config.toml
n_head = 6
qk_norm = false
attn_scale = 0.177
init_std_o = 0.00887
lr_head = 0.00661
warmup_steps = 200
seq_len = 1024
Each number is 500 + 40 x the weight over its row's rms, rounded and kept within 0 to 999. Layers, rows and columns count from 0. Numbers have three digits each. The size before them is the row's rms in percent of the matrix's.

# layer 9 MLP gate, 512x192, rms 0.0841, rows 248-319, columns 64-127
111:517553555547510464515488512492504552421479527459571498512473480495540509527489536504495510529456581587512514527506401449454497521513480377480509555475523482574538529511538506459499477513491541
104:524548461497590457562445481528513507521495503473556559510578436517506426493479480506533465432460468559516531523519477517530558524496493484521496510534525535452489521547491503557577491492487505
089:567532532530509491513488521528492497512444521480504559491492523491527557496491438560473525551499512524509535505463485501508532571511458552478441436435452482493474500550525429451484469576475490
096:470415472460456476514457479438513460492552439495465576556431411497491437487466373520528475598520480507450472439543428482443502486512493440507526524497449490538551505466491509437503508378495463
104:403516444435510418470495454524455531571550501543429549424450485481505501504441497385565555503540473544490481519484529463511439452493551474477488474454510532478487494439512484486496487462453555
105:516565531547471434494452477556468590508579508486501504553579491516518503484502532470470575457464554514457418537471503484418484476493496462523470475412526454569494503490524525447568522555478440
102:450536582517503487509548469525442478456518471531479491513460532468544530457529494508513529561510518461388484510527515502432444514519521468558496457557460491527501505494430468503473486525496512
100:451447462509542531476478547516510602524445522490487558525540441581454518567474492530458537579523497531398492442531515480536409507522563498446501565524501550494483550485524546478527522508518529
099:407498554516455522551447447442495473534554532472586539571461445522420555466467422474510524439471520516524462477486433571488474510523483456455474491470482466514550456439522578531473446468512555
088:551421505480568511431525410467538476474499554466462462518515498490529582469467504531511492437520390493507524505474455500552510498432496451521485501435478556523474513423492508426432556573480466
106:494485521470431466523476493453528488576468528512477537464508501489501488457479520460434462489490575535484471538509492559449483509541467441447559520471472459492444487492563449513542448499490393
104:462504538483425449499538447537506483513526444516508502466553481438477595535513574517536453521483559468506515415526485473497487480487509491481482510570487422536494448520477441519515491497508570
108:523411446529527568517449518517517426502506463439575540498526481469489541492495503417457486502445570523501519605512503509504544443451477467536442554448503495446486508489462485451472530501418487
107:511514540503495568492482570465469450534456515517520505535445456532502483487568568469461450537505426511478460458501512516483577498513473542512474503491472469505556544531537477496514515508499494
103:535581536471501434501483505548548519497483511463493433501539480504578496468482399490479447541470487495527488535441498470460578537520538454519525540494490538554502527569505474491591529490485469
109:522449472537533489513439398533502458501450510595587501506482532478527510496468480471610518544487548551553539583566468503494493537481539559466499466494471489529539495550513533418524450500556477
106:528566491523527493420478471489466556580574479480603543553472498496524468464556508467496559528512534494487480573424510564485469527483491535563505487434523420461475450453467430470505471450450497
101:480616509410506499531466556500508510514447454503511550456492523504523527533515556545493490463480529521467488516523496477601535526496502578437485514503459446513540457504505507495624509419504464
101:528551550516548514499538404556481467473541451486462504490482541563463517546489479492593473488475501479505479448506510534454519458532504545536534450459455541435523536477488490473548548540498474
103:509572483550481502485483446527562521492475518479513559473525545533485559468562506507491466533440563578489523488554481550533512524540491517517492479462495511471484556383466513428534423491516453
102:467576563527486538449562487520478498553553559446533436570464527512467556456505485507488539517506539534484486505523510500475496500469570495535534527461475487534509529485522508477495498484535547
106:454481555432522494506481428449517519533546460479508472445575421524484486480525418415432519521474555515504505552499546505483515447543479492433452479452512548517505477542445463490484521489423494
101:429505510459542463463477452474511517531467485416537548466590528510456418472479458504517492535477450492506479481613481539498469566430460541466501493549533503492487441519429469550467544420482500
103:513464563412566483486503464578452494494521520421572543445530455530421473476479455540506526479517531581514451531486502527458498540548484502449492512530535542486541565547484458521492536534524426
100:575500476480484451476534509505506528544464466424546532523485478485539558570496556565560527522516507465529514513559538484529459533532434508495428488423506591519450496529538527523439466572462483
111:508536543517546499457484378504464510478545496512483395503433453472436497514481472498449493511503513553521512543474525522463440505546508539541496503502524427546565482436516530503539514512492588
098:500495544420494458559441489503481471479538486478472433502537502457560462479523550418462518503442507511436528478495526591514478447456456514460516461550449484517433454522551471489463487460490565
102:531529474461468508487498572477582585464484488596518464513518543461541433392502478473486601517496531527538498492515539486481573450535518504503513541557509474523471572509474500461457500440528456
092:485470472520475468480567519396514496503503491481490544488493508496524392428463500436516503476533497474429550409480512493501426523539520536512487485503470504508492510478487461481521547524475465
098:518540460451462486574497478531515588582519488550590506486408398523578473469496471481483522512537500494453476464465519547546470489451489476536586583415536533510448521485493512480512501515513434
103:542481472472485485478539459498542474521497505508494459537522483495438562435437491502419535419527458514491453521450481499489588527516496472515495455504441498513489495461455469528500408474388447
098:481556426492520502501480508462546574496440540424515538500513484530527426547554476508474488502504466495529488498501456462507509542442561508499438523552566515560503547586509529521504524495495492
103:481520537536460475479612563411601438459474470504457527454531467458545474512486486520487491503485518494588481488540460533511538435607452492449522529484565556461460469522500583563549460479545515
103:527513509495496483533522575560483479499494535466517521538472519518544477482489495473518454513484589506527524481526445517481498513563488482509543520403443513516496520482496550547484495522569446
098:471483549489553474482496477530609431562524539535525542432544473469455485479489571525399468493460452522553451455508459552564498454491510540450556479492529515419518581461478489541468511435533558
100:487510456445479481523493485477501523482530594522488538512485584479493452512531573556481529444529485526476504435431475481465434561547494467545535461512511525553496441497484479505640438499517524
101:607540506461483565539519495467454487489548470501474505480495542504469470498536478503539539528537498527516504491453547471477515548528449479453562463468476459404576466501456454595484431540530486
099:533499545476447479579530545463455525494531535484448542490537580421468447529456548545558441482467504555474603530463549421475539452508545484484494557499487486479482504487501527524534455518503430
097:457464420520552593436544491493502449548470526563566567468418521409420518441503536451506541470502501522539530471516441487535471520514506481519528519496510501429454502599539524499504478438522495
091:484537511540458454526509508584459516553412483546446458459494534556444564481507538551509526560542507578539506441531488458531510535543462594525509472452554522446509504501497546529506523503573453
097:499526509526492478536481512518491487416531465538486503516456536510487488450435558501488457507501493597473464461568501543416516508566517494523435484516500428443555547505481558546575409479532417
096:496526489565421511473531569410530467541552468515536480392514429511537526488550470500467457493468480372468586493447520514525506502439459487454498470456438544473530559478522448506438455552571484
087:503429445498472544517385448507454539437470486512489500479487520459429515489515523538462533458457565481522479482445518492496583417541535522443509501550482523506532593469450555532490534551510440
096:440534523438585414455449518539473446491549460546475492501484501537476520498482523470476543513498505540532530473542546531514479441498493519559518596506567440553517546483498530460464561457537492
107:466458550449533476502501408490577472509434438459563471419501382484539452494532453513504491511416492564508504441501489476506548464560576496496502480539486474481545549454528444448461518437491497
104:420494478483507556458427507535485492493548491547425494444446568495497504461517531458499463476515439551530513525457509505523540489468540507542540440474468488470513475512495475525530452498432505
102:510498539403513470491519497485448474466537498510512562484463451460464528538541569467512419490480551502490435466471464519473479524553473523496575489488437498533431512428457414463475469503530509
106:537533430469520530516472524569517581452479402480445539519542526487472491512498536471524506597447467526478503496474488486530523431521471534516479629472515497530549517551448489474456448478499513
096:529497440479575528565475524448545424455522443514454538454515529582539551501471511448516539593467546509485528489482525399523521537447572507463451515524473550550451523489533533408473575438554462
098:489484502509529488516542449597514474533551474466473496384507489560540484486536516616506441486562463556519543484432513495522492512502531498510480511554487528436467596474476485471541498510515461
098:553504497462508501489484589409530438473483478502501540472544457489503501536530576473489427566413480543535454503517543400491532514518523472491459494538475524487477563465441478471502520562524546
097:435526534505457541538566428445563531406465438441511510452559501489566537636484481519538491590473539489491526518522567515517498481462503442577490473512525532457478526572518473501523483571548476
109:477465438547480512596507482451494492499535504507478514509490484528477432460492532441464509598446470465439463517506470437567548443494523482573416505507561511518452450486457460515543499530515597
101:513561563533537490484558492495526555489536482496453503455504477554531426557504506561540479488524461456509468447466598450589482461443519459537511535553508559499502565418482472483543486465480520
100:492465481478449495458475542508513513481519482464567552542477484481451439492536509504555475509484515525510591444476537440540490498515465436512527456537518460528542538508584536441519567493478511
102:534541442496467462524530548478481510461425578457612531528471479448566461504464526492452536512475548510536502476450567523548493474516420602429518440519456462468491475540487473538477491496557481
095:548561477464517460556473500489481548534537474526536490449560572491507539478466505487459533501446460533495507541539517542512571444499472466491443450474519496476538514491392498485537480488426497
109:491507491463506498499536493613551511519544429472514585462473512532491439513456627433474512557530449483508493484528521575549507486533469494430444476461457556515520536472522553537523547515521522
106:549469526493507472526510494545502409500481415489456518589465470536576424564521582471502521577525452496552579516490625517566448556472583490543473482552530500583494419499538428476589487509516477
107:517550482482463541506434529441493562526480430499482523548466506563512473485483519474561461559569526497531504484474524516542514447511578444513591459432508507580529516492580463378573520477464513
093:498555536480530478501542576468502435497496456450511545497527453531439478510514491520554525508504489502468376506570477478493543519499480550533475462498451508475470544475437556431575471540482480
100:544512480502567497527502548547522536528464550493543412515481540470447596506483540536522515504529483528469550496478526486536538485500488464514545482552514518492428547595523542521585518475452578
093:524484559466482458430547439478496564510539497424473504485418432464574520466539533576459463485451500522505443462470439411472477521510439521485504566475488472478557498484496498444487470476474547
105:516549504483489525541465509593559541424518487519509440501507508504463483522494612450473519550543416445475486498526487427483515546475513470510559508457483588523479468515441457469505515426469527
110:526492485498548503486456486476509547456499509491540569505498548449422572448500465535543436515440482506492471534556451483500478517491501488461495503446504489533494439543534531520505547511570477
105:519476528492520504465447532471501519508461510488545506469490474533548507473479514505554534490476392514498506510503514556487468468507469502504527576529492366571484501486514465445473474514516532
099:515496407454498434536550423509516511482514430459477503586457489499496501481523498494507514543535511463419497472564487481490497435432489450516536486514460550516530512535534492475570502514514511
094:504555520549519515518500535512475448553554448583471548534565450483529539518541439515468427475536450575553426514464456550518427506515522514465568527478469455561514528511543504483461505489499485
107:476462492454588436480424511486472505502422486481526448441441444486514557518545535507469475555511478514496489514499493508525407537472517468520504533526519530485517519476499434541495533476537490
093:471498482479536442498497492452563478552502420461498477549439444573439458560540536530534482545518508483482551482571526578561525569502569547508523534460470471526434569457504516511506542479523526
089:581451527466481547468482431513524500468501538475494571452465483498434481513443543514605531481490551490507533474553497515522408484509477531455488492458446570452493483474427503498522482493530415
101:507473478499485520465468545497583486560532458484475610558440521467455534556426519475492502540466509487535491482529498451550507471509440416567529514534473553495542537486486560454529517524544583
# layer 9 MLP up, 512x192, rms 0.085, rows 248-318, columns 64-127
107:523534528535487498447451485428471526505533484475424554530504493446437478524558571592459557434491516485506475538455566501559449535439493624452416533523475530479523534497438533515544495454455508
097:553491502469559463520532491571460517591534557436529567533502488475577527483515571489519471558438539499474452573493504466504480579496525490499463451516510490506486473581565495510479540505481489
092:468491508578481438526466515552526514439443532496479461464516541583505485431520569517502422510575440564444550481500520456477514532533478466530528443514570473506553493447431471527481480470476483
100:516505517456561496490561584473495479518437543494547543504540455531571526494571488480550561452479487497555540540475486513497508589518444504505495466522459540457524480563448497526455521500491457
098:433453579538473486549510459426502464506578530428422506520545445475496531466504463508514532451511523470510538454515535501498520516543561510549483498519558508490482467509466524548450504469550541
107:586432502530444524565505571499532501509545540421569527510522574556459526451585495544472474454529465485486509464520519556495481535524552549425477577467410531415484480497511458417531524530407494
097:452467515506479460474494551543496549534529546530488480422478524469483417501468493467573486484480548545537431515447495490558496479426464498467482499460523450502532516497468525515484496448495499
103:472464484525541564473498425497453453504502515501449469512445514563540491557487437511521543567536529542529531545419490481516562513473463580533504505506554525563486481448526489483551431483521522
102:504464453462509504516484552461463466476568573504435514525530468527521468461475550490468479595569524529508534456537557477563504447557474568447471482491511476456511562542498516423528525481474400
088:434607440500567454429469509589499569518517555413529503594460526430466544550505487493553473443488525502511508488423468459494411513454537510549570470481452494571509536544490513472468537465465475
107:524474454470465546580606474496444559517476512541476489434486495493386518494531523515481427483566513464453489452463582456523508502599545411471537571431451445512513517495481511449472473498602510
104:505499455570541530512577501519510515458527615550517515579464597535555457482519477421562480474521437481531491548512530516505519576509452570482530527472460534570534533475504510493473518535456529
109:549464507463497540542591501497494489466449514512460473468535514510513541492479463506487510494509463428548495469473540585531481549543465531516542487464537483480443486555468515502475436515456457
104:499427506561520569505445529480513500522548486586448433473466481424490517517497415533523470442450518544535520479491538562527530549472503462464475481530459467535518502451547472474502543508543506
105:434536505478466498465503462500568511554479435531450468542522507462454500510561499480493470531506509540563432521491510415479463506519570444488533490481482484531518498460492408480542539470524575
103:513573495501544501517484499403498580460436462482488512431544553470519513587539467436488479568427473476479477449481585490471455478429494560468446473613507521468500473485532555479517527453441489
106:444554518532469480549481454476458545525529518510436457496537448482511537526526530528443406519605499454452518499459507459515479508522482560501455461510500499460492422440456476497487473527444508
100:521535463493534524591532545557545446516483543461456408544398527497558577543482540476470482482521514555531514513473495521513515485504468499498518476496504499525548598421577548529511463485477444
097:560470559492464463511476448581500530495530435508524493499493552524465495485486514493559559477490522485449498501499375504467575489534519474456545496535489417498494517474476521468470464506560505
096:477503531499486510486498594506514540537523436547494517478490515470522431539523505477504562596487431485524492534487499519449469540542489539534494470559482539541571458576459527580488489501491539
099:504544546514539429523415529498529528432461544511547456572531490484501530457488509551488558496437484484465492430492510421475502476503454511525471463479532486546401420601509560509492489496442503
104:494404445508372549511546489446584526451444505501498485537465523481433522488504529508520517539523474548577496473449500522525494550447515495479524597574546419456454535464465481444550523467548550
100:549499456521577520469566553505538492535483455516493485467575504459511504404477419488456419478514536509555461424546559541494456551437526460493542505595506453488474470563467522503537493493431489
104:546489564513438502481517484458528517446574438541488464444447556469538514400540545434489464505493498502533520466496534438517521501501489443507525522463496507496441498475573523495495539445471565
095:479485430497539521514546435488453528473504444545464540527521439517455504597523490502511496490497484497519427490401559574616525533512602465548508515484418447536500466486461479490516585476463480
115:528505501488504491525487466455486468490507441432520527458484482509454541452474570473516452452519484539495501568459481510507505461522439531544500509577543472595510482428501570489567608499507520
095:521523450496476484480411469410428449463436484436492501510422497501526480497473484520556530523462503549480475572502526494475520460534495524579438522527568449508538446473515444468508518508463475
099:529537513461557467473489418496528466507459578507472463441484498481475546498561533579497510466531412550525451516511525501450475558496496382504456489527481601433508549476401582531379426489498497
100:472499482492472529508571447593538478462481503453460550479462500572549543582486541479462493525542524498515451524417522541462440452447470503490476500421452452461580444485449478447460466539466552
096:467500495477456510478527522487487477523595500517502546546448508501413493568495468483528493498447556554552469486459531536471420463493526467542472510536510469556487481512522457530482440515544456
097:522458496492492501547416472511444482504588543533489496513504537557553490578542542515492517485478541488467424509555513451520556611481581532469491486524451445489424442504480453492551495497483483
095:517528573480466536474547490518537497546489462566455532477526439526478495487505513553470497504517445472470485520467470477539476532490572481456513466396510559502581466457472507487512482506523534
099:515494459514444463461493459475443441521473521501610406495465492486503469508494538543487459519549472518466444582527587517440451541475498498502500570520501396554425514496504515473437525496498431
103:545531509477497523503506537521548567494457528529498447463633531485543482459504529538473454458577491448519596505460455447494569472520534496474445459483551565525512541506543484515537478519513438
101:539559553490561500516499495505553464501486472491504490486481565555583534515522504524498465507532445507520405522509478494501528512497489465499569521458496497492510416554488489457473488505423510
096:524498551566525515446530477458495533509475471446456460605540478492481529564486449514519531497481487442483538449533507554434479527568520459432523439525498466430546461479487474541521464416463545
100:505524604435555526461523485502428492506528569419450480477550510506550540500512567473596477505479441459447502550494521495544461466444497481511486520552517586498514499513495429511517502447477497
102:494489509473584474511537499498533473491483532499501486485469586490501442452510524502501537470546519490477490524524490518606516508447486538466553458547486496492485454489459403531543552394416495
098:514491551441465554481478454461499475452424505519431433501545585492452495484473552486472592496552479509496486565563496485554559453471515518453533422512432523468514532481473555523595474459534456
096:465576431495513504505496506534503483579509593592468476482451543516486470487519447545541538428444453562495539463428490573434461500488550529501524503495471483474530520513531525496584380508513457
094:502554495535538511487476491445501411497472518463540447520488452540496503541535504545497433525536500504425542502476520490503469474528499533506490550506486461470549518565540512487533464534466525
092:515454440509520538502506547498479495495534484532508469484469496533524558540538479496434568418476512568452553539523419549540501465480498536547555475522476539531488440462505468500459514463492591
096:481494502525569450505476484541555508485530535522473531384458510504398408571573451589492507526497517472458497501459470505472509558486485574410474448533523479485500512467524499516557458515477557
100:377451466459519491547521519570529442543570540519406491535524531516490518558546505542558489446504524425499424485528433482464537482518532545509510500500470524484546503570456450512531464499431492
107:467519463494498449475486443441509506537479522519500472405527469435538452482446497527497432495436561484506432462516514445487493451472563504423498465449478448494513561510531480524522518481529488
103:474472479511553472508505447495445463516511478484509525499476490481437523465495547543477495507503535428479552435538480468511529394500546587510414539446555453494560479567543437490561480476536500
101:508484474431516462467551494519500400551468517489436513459521498485526529497548509474555527491497504529466534515519497484455445507533497532502506544536544528525482549505536512470481474473493493
107:525506473521502608549425483440444536517494536516534516542528472469539512494493492499490484547496482568458446468526466452537498444543547566511543483498485502531487523565491550488459588491558478
093:452492500457469569512437503563428530453528536562489554474597477513537499554517485516478430531474452502492430508527508475513467487532424516408466514534565413463434518505485503497523524471458494
095:506499521436550517504515471510493558486469489540530452513533485558482555547469521488546539512526523545535537556406496475498494555452509500509516519457538556560461486494456523453492568550517486
097:501467614507522445509475480549484508542569467558502457434463441456482507493531466475560478488498497520581525443474471523485453492462523480506521474463414497504457486456513517500492524468570511
098:560477461499439496455507613496551516479495480507486472585601540494514502497500549489511520566461459531406556512483424524504513544466498504485449455486549433504487435497500503489495496479433464
106:473513436458556473468430492557528501552498460470534499528522496544502405570499446504537521513452445473484505545456448487478472499486398564490475539495510541526493485532459510545522502472453527
101:435534494546498466579540548566491530451499518459484553460480509563479477442531498576549506480518545483571506544496477497505550456565419497479432511438505529508582416489537476500498478548534560
101:423429494477495453428492516500561516475487439471523535477517530506484531422520502540494561500452458499485483424556511510553503496459392459485548530546489526504525499567444507506502486478434507
103:476571569473507558444579528464498444436487543586465533465508485510432412461531470488483546519538482470468519558514505445506465520492544555451456542462528603498533561459492494563524505432467486
099:440506477479504473492479484533525512540539546482492584512493517505507450541588499485472477450417543516538464541513487463443498493518492461457426500470466487529516503519526513536496467502477553
110:530476526503518490456488459473457508365486481485528542517550566487508482504577477539528464524498568513525522500519472401479487506519520509527487515561526488610497470490500466425489484492503488
104:530528496487489487585454466516506485487450487547462515503555459460481515437431515574438538537489428516516446492424403434460504519424476476497551512584539493488477501494509512430620474533487518
106:473524545435523513484442472506516514592456478458511537521431499513450596492475555473473471471517486489483489507498511536478552447541523479487514525510558546473493487494480473401522467449485563
092:504545477570513529524496523486521585476556485564468461567450497466493499537493413466448446528503480548471496454584503508542461527520544514480459518458501494550514550391500552458470480501476461
095:402463421482511491500572489551463509515499495504492538431465405526542450475488485510485494509534439506532558572450475479584462482501509550438404496481474444568545545519499505540520455565523543
098:496447495463490462522477428490572443533456422509516448521468533535508549497508566450520500507490483549557507457590504515544443458455514471531504491506487602522530465503418464503456583465519394
110:496492488551432522460526536514440564570548545500517478490410494524560498515483499472473512491491536464538453464574524469496501489567552568520482570514523450417506522529491549511480511533452431
102:515497461458438509521499447445408459501611504523430472534535543460443481500491498535508503469462443534412423507499554505446526464473482462464471575490488499482552503559439481524477529508492501
101:447489467527508564485476495466457514506432486504527589529497469467523463493452591592509607500510427477474483587416505526515551534477609479480498483441551454535503565496518509505520482497506512
101:492460495503502504514474536563531512489532440509500456450510455490483487410534457443506558505503508531479563514474478551540487497492498599526473451501522550515585509507455529505524521461497512
091:476386490516482463470474536481588532503478498524483514528476615485534488469488487473530521474575524474564555465517543457486452444509461530476502449529514517467570553456484533448501452473512634
106:541505483508509595555477546515555482549565494556511469482494526492527448511469473483561591496504463468447523506535547545460478580497468566483456574553402596546470497476504500469535488535528534
096:497460446523495482472501547431500491552496508479547520507523593477468500583456389596484522524447489517520537517413503501493543495490497511511532465498473528430615566459521494520427504482494508
090:526524472535454540527492489496511518533429464492440584424541460477485497455542488507410483511546518581473516499445578502458524480555514448571521487480567518499473516586541458460502501518462528
# layer 9 MLP down (transposed), 512x192, rms 0.0293, rows 248-318, columns 64-127
103:523431522540525542521555535496503510498497525523480491473502548466494462443478499537482397583537561549511566495487479492447501562528479533506534529537546455474524489503522563464558492519490435
099:493471579441487447509451456499536530464492511601529550464554486502572534518505437472532511522484443571554553513447539550508572467471494505509529564501488485451533491557557483511544546498566457
085:566548524422567537473503473425478466541456494482513546507532494476563535550512523552495544496444503531535508479456477523534452493467551512513522552478469452478491507538482577464495516475487554
101:437489436545478513499493509515461480562523461530475468435423486489541499491461517477506533462440471566542485468490522490542503494499463529406449442451520500506533463519474474552434532533514584
099:543513502543517472480329599465494487533490500511499492458467501433474491556544501509508522423575535433514569476450521450427498509483475483471401514518477466469528507573524465498571522498534493
105:521625556537456510442483528499542491439525485508513546540539455552538528475530545531526516473498471507464429508458555525449484512524476489462454501436540515500477451545475549507487487501520433
099:495429507513498462498456509507495486501535515465479555433443527475568486539545469514483540537472505456502541470456464563511426542549506462496479525589599544512470539497528475452455539511509513
105:478547457482482481476488464465502511469482520481504456508514476559473469529533482490482527598522433508522491549553468420522525452451516506500522514544514537489468519549507557525529583463544517
101:524485477547520532541520512522448531504485468514546504467449476503415497486538535541545474431443496514550579409460480532512432478563460441551483528479464509503536487441455512481562500412544554
093:490477532515483536490484494505501450473547471554463563481518411582440495519473543553437540448446461519478457540511435511572554529520540532506568466527569495462459533554512483544540472492504481
100:497439499511492472443538429462527494508503474524551513423488470557532508503535492599495489556464505497490485482486453550452530573503540537512516576473544510480484546486476579502520502460459541
104:492488457489466481495488478589474463510484431543503503538532493505528570459501521517526556512461468483534577464480421575510527418510488527507419480497466475525419454506447429482446577577516600
111:516486438478419457511540530541502484504540523487391457482524531494511490489492433516580500494470565521515499469563569526510479514545483520517528420572501493477473498542494552513459487461507479
107:533442483530402565554517499477541495495517468432530513487495525438469432539460489499520487450547573501547475532466502555510505503512442466495452597469500528486560546563405513487491532446475484
105:563527518532498541565502486518485522469508494477451495472504463572545459477480463545462525502449523513486500554476560513536488486523432471546491565512551435490451530512564483556584511506551558
100:632468456474510542538539515531512467493385432515493513515476501502534518512498419496529501461509510520569582510514516569514527547563549544479490474372483477559493503497504522485558600466539496
103:477446522480531498555475457522491493497481450537496466489509436547502550552552519545486525514493578514537556594469463503532539539532517498482524529480492566496518568462518535581524444529571492
101:487495598433468469470475456495545526528489591484465480550511476471502515504452545498542517514506432544542511504506556440436561534439554525480588470500518531540523505540529452495444545499454497
096:493442520521520536503561527446498451489477535511503469537541431445532461535562503459503466491553515458532460467570537514513352452430479481576497493521549515516450549510525552506541481472431449
098:535509551591533432517518518542544452518453531394484536447543457540533440465498548467412485455500560573487499552526480512508450480432467443525446463568533492502452522473505515492476463529505505
101:495492511470481467582533416551485439431531553510535544469548451436484492526576494521484521501539524514500514555510473444493549417559494553456542464536494561467529480485515486462566526518427492
106:473489502500575532506560510473482479511508505546495539463472439551522467532459407449500458485501551501517517487461515541555568544527461478436587530505544535566547498480465488540492525454520561
102:550451525502493394512541494462505506555466492551471482494524571508525493471472479473528494543448469480530518559493437482568510559550497510504480453528439520509452526496525419486564545540514521
102:484477585485469507540514459491499494486511537443540520445518437484459491423529465492431531526520524495599520479515453480486576511584480525444497491477551561496495467565485511505546516504457517
101:505453509474518449476491564513555533481502514452537492504486462469549523504449526545496446475467451466491441539545545469477460487518483487582459462554501583505500490594468518525464459582472501
098:490444498549566483548484527547533510471518555529449535570490474512500489477443530411444589514505559471474474531538509486552491505535463529501453469486495590518484522423491444508454515490407521
092:500458501470536547589535436528494511537532521533528446544486518475582513481487485492476438516542478474502499530481542489505405440383423546554490468513485509522491573455526520514523544477522532
099:460514499412488458445482491509540480527484505574455561489473484497496463504467518507528491458541470472539554516589540583456476515537492449507489506513514497443578457475513422526548486535491492
101:516485507461399465499523497438446516495495562503441546514501541483433458494524494598530511500470420506547552541476474516506443459535457464487440502460458428505503493498556480463540550467452466
097:543439494553483522539440510486517497460504478513498464405498495572533506478564453477470505474521505465516456540435538492538525553469522482514490561470593533442425465490518552473450553552495518
098:527515492552511517432486511521497561515461565541560556518479581535496564561523469468478518557505459536498453527500468481479511533475558500478485488459522526535537449576517572512576535561464420
096:521524476505485570515538502431537483481451537479548465488473519531462505379487532550487538513477511506515428544457562517408576544553472471477450402500558559493504474546530530457473514522530456
097:543495571487483479455466484436504570510523502501513466482491512488510439482454467596409506489463550445491545490455512496521468458503489475466535493475491538467544449510487549509476389550447500
099:546452445450485585374429435508463538445483446495536595496415501452537501510504574491496453538491487486474447461512450569472521510529472533494438563435500494470468530471525421500525516554495475
098:483516475542521555456467589498499545396486574506523612584527494453556479472473543482532398481516468495514488541448522537544459538512452447543521524519496508480527457478609430506538528571511436
096:497537511550472495547471565526516454478527504472485539481482498532642501508543523525504470571520446471477443469483500549562596407479495491559501507449437484536485438566483515481486475437549471
100:525465462546526509425515490543540489484490520465480516541518472522451580516462461577550525484426454510511497413462430489549540537402519543538540488498471472481496539457515523440579522481458553
101:485528507509479556497502523532474526532570519557536534519465452526601504503470520531493444474513429566496427528520503530443581494502501494542476508485486384525454527460515538477503469493529582
095:525541506504541470457485583429470580543547532472550542494469444548533506524559496550542459510484520518467499510472486493487399476452508490529493511561588531563491512506474480467418497473499570
094:529520568525521461469525464521550541534529434427535585454534486539556583491500478484536498589614457559468506528530556439517458479566443540511527523529525500496529457506491431471451511438540480
098:478433512529456505468491498537422598558547484526496470491570553502492551522479481515529488453500510508482483496574535518529543512492518554537510502473535514541502515474520455473461455456493508
097:493480574473403534451484471504488508494554515495479570579537558465428479473503438570504479535459458521513432541524537468438480510561490568525449532531462539491492539489528560594483517483497458
090:492517528460521519475593543507515561500534500462476430596551494497524569505484552459512502443514478602546512502547565511565467470465451494548494503524454507529542567520474556453477513497521534
103:466556516493532557494484523456502520498486612488478467517514484456502563541605501507504496398504455577507515490515432544477498518535494482484466499476469503421508402549521446545528514479518552
109:515569514606505525483576528546481478491438495463517614512562559536525515469508582485484510509473571487458498524501471485528514509460404538501517498481530492435415517538484433537550463556567480
104:534545480504424548521477506443502481496487488534425452480500498524544519456523471477566530535481435549481488520528494556428467513469577497492489511539522505533487492478540448469486539446486504
099:463499538488555503503484557554435472507476483495491436477505527501435486488477532496514596454437532513436553423454504515495453529503453515524457511444462454399536544541491520405480511469463489
102:481544513533478501443539438445503461481451489531597481485638518524484462524453521438581503515513527574512474414528499539437465470476551492511472537542456497513555431480516496433464421467451464
094:492554547488513431537552444429452520497422492440456491493470552454499529515443455514511511513495515444492489427462493472523440488496586478562437449580436499509476457489539490515489529534464519
091:507498448484533443519489504498535488522511473487463561503479462450502498451519481463445507456506494484514430509572547420442482459500509514521467525536437528536575531539534489464482573563503456
100:498517501436579501530552458500427522485556518514443495446552506467471491506509515519492476505467452413473449421501498519488504554443569529507476573568488477452526488565489479543489501512517396
101:482478574498525461495451444469465494464481553527557507455416575524503538433468507492524441426497559520540514514452505485471501427525515450527467474524479490478523554433483467556531603444476488
109:519532469491486500512531418480510464514473480470491482528499479477489486494425431534516496582484647465538527461423507531465523502532470503540475513493569559550510537495516496519437497427515485
098:538470483502497496494474505470524529473487466512551482534531464455502516422503418489497519548474443513483531456479506520515484546427570486457514462499507468539479506577459543453471517452567573
095:481528485487526520520483496427448498478543579430472535549446533496464393490535477504451453497525440429540467507492537406469521400527509546529486421521507475503453483480509489463551472508502548
100:493512506542547468507477578543458461533511518466551524496526481513450528544450524505467556506532498566457500451538478505575508523510492495428498503466464530467562483483570543494489488595546481
098:512597513467529504463497526466529475540469503559441379482461502466458458549511542451491550468452447405490536435447440568539402536516469533510558427529484460529425480541477519522506539565552479
106:519438417505472475477461565483509439574529504399501514538545534575509479540488488578506528545531539486470487523515540498489525500495523487517458498483518485502530487479470536535490451516478512
104:514574498463541466423496491536494509439464493476469441478529523559484527480532511494497502569538509463516481444491486510498481519432568546516478529555527539556552508552614548545499561473484483
104:480501426583481532510487526500468441526462430539515544477563540561502493509438536519480551429518551530504495549549495584486498456482554504442443516460533516492529483454537489469481545477529416
094:431501512475540534489501488471465496438517478463449485469465461383517519493490528542484500558475452511512517385442581585495508526443486515418492516519530487599533515467449489522528487452482515
098:525470450457540454477443535447464545488538500539445465540521478509501508453516541524493485447548527444588571486508424569519532571502454474589428471454496535588508533554524479531458555480492505
100:488507533481471590467484489479416534458480526501513521473503483484491513489467450472563497469491476502451538521437518464457510521487515499473418511537534451517537468477519443447544537468524524
106:510511435466434503529410487529419491502542513540473491488511476476446589525519445543534495501535573486443541512515555558476500499541465508515470469446564538547448455477529522484466517532583521
101:523513428524539536458470502588498470521515509580498483404555531515533470512510481448488521483572466363523548512470438541498531515518553503464472479528538547512369466469459441433491452458517547
102:505566499470466487535540530451523504536502465516469495507538508580454489445447473480533471498471520511468430487512423567481477458442479537493537541471438539553526484460508401517549526456424567
100:477476512468501498454415505516461466544499467532445492449470465525539491491438519522489525524462548461465456576511641505464458450510502484501498503545471454440529468474523515561462468552489515
092:500495572490492563462513548568426432453533484468527482470513451542567560438579455412461481479544519455515477518454519503412447507486538484461427549559549558499502483511529560560494481542525483
106:611544473474480430452453505537487487499504491435442499475510505470498480462441523497461536511440499501525448462544500468529393533480489582486524560476535571489468497472523492498502537552550495
094:569588508504533527485545468506479579533480493542501462415545503513491494508445526478540479501472489515475488488491523495541460495475481465522468566521507566542428448503519543459547540522489431
090:513438488472496519419503602507460545468531488525551508473471485569492495553470496549571505473492491494541519459549482544476484474480511532487467524532432493433541457443496571468489486519524529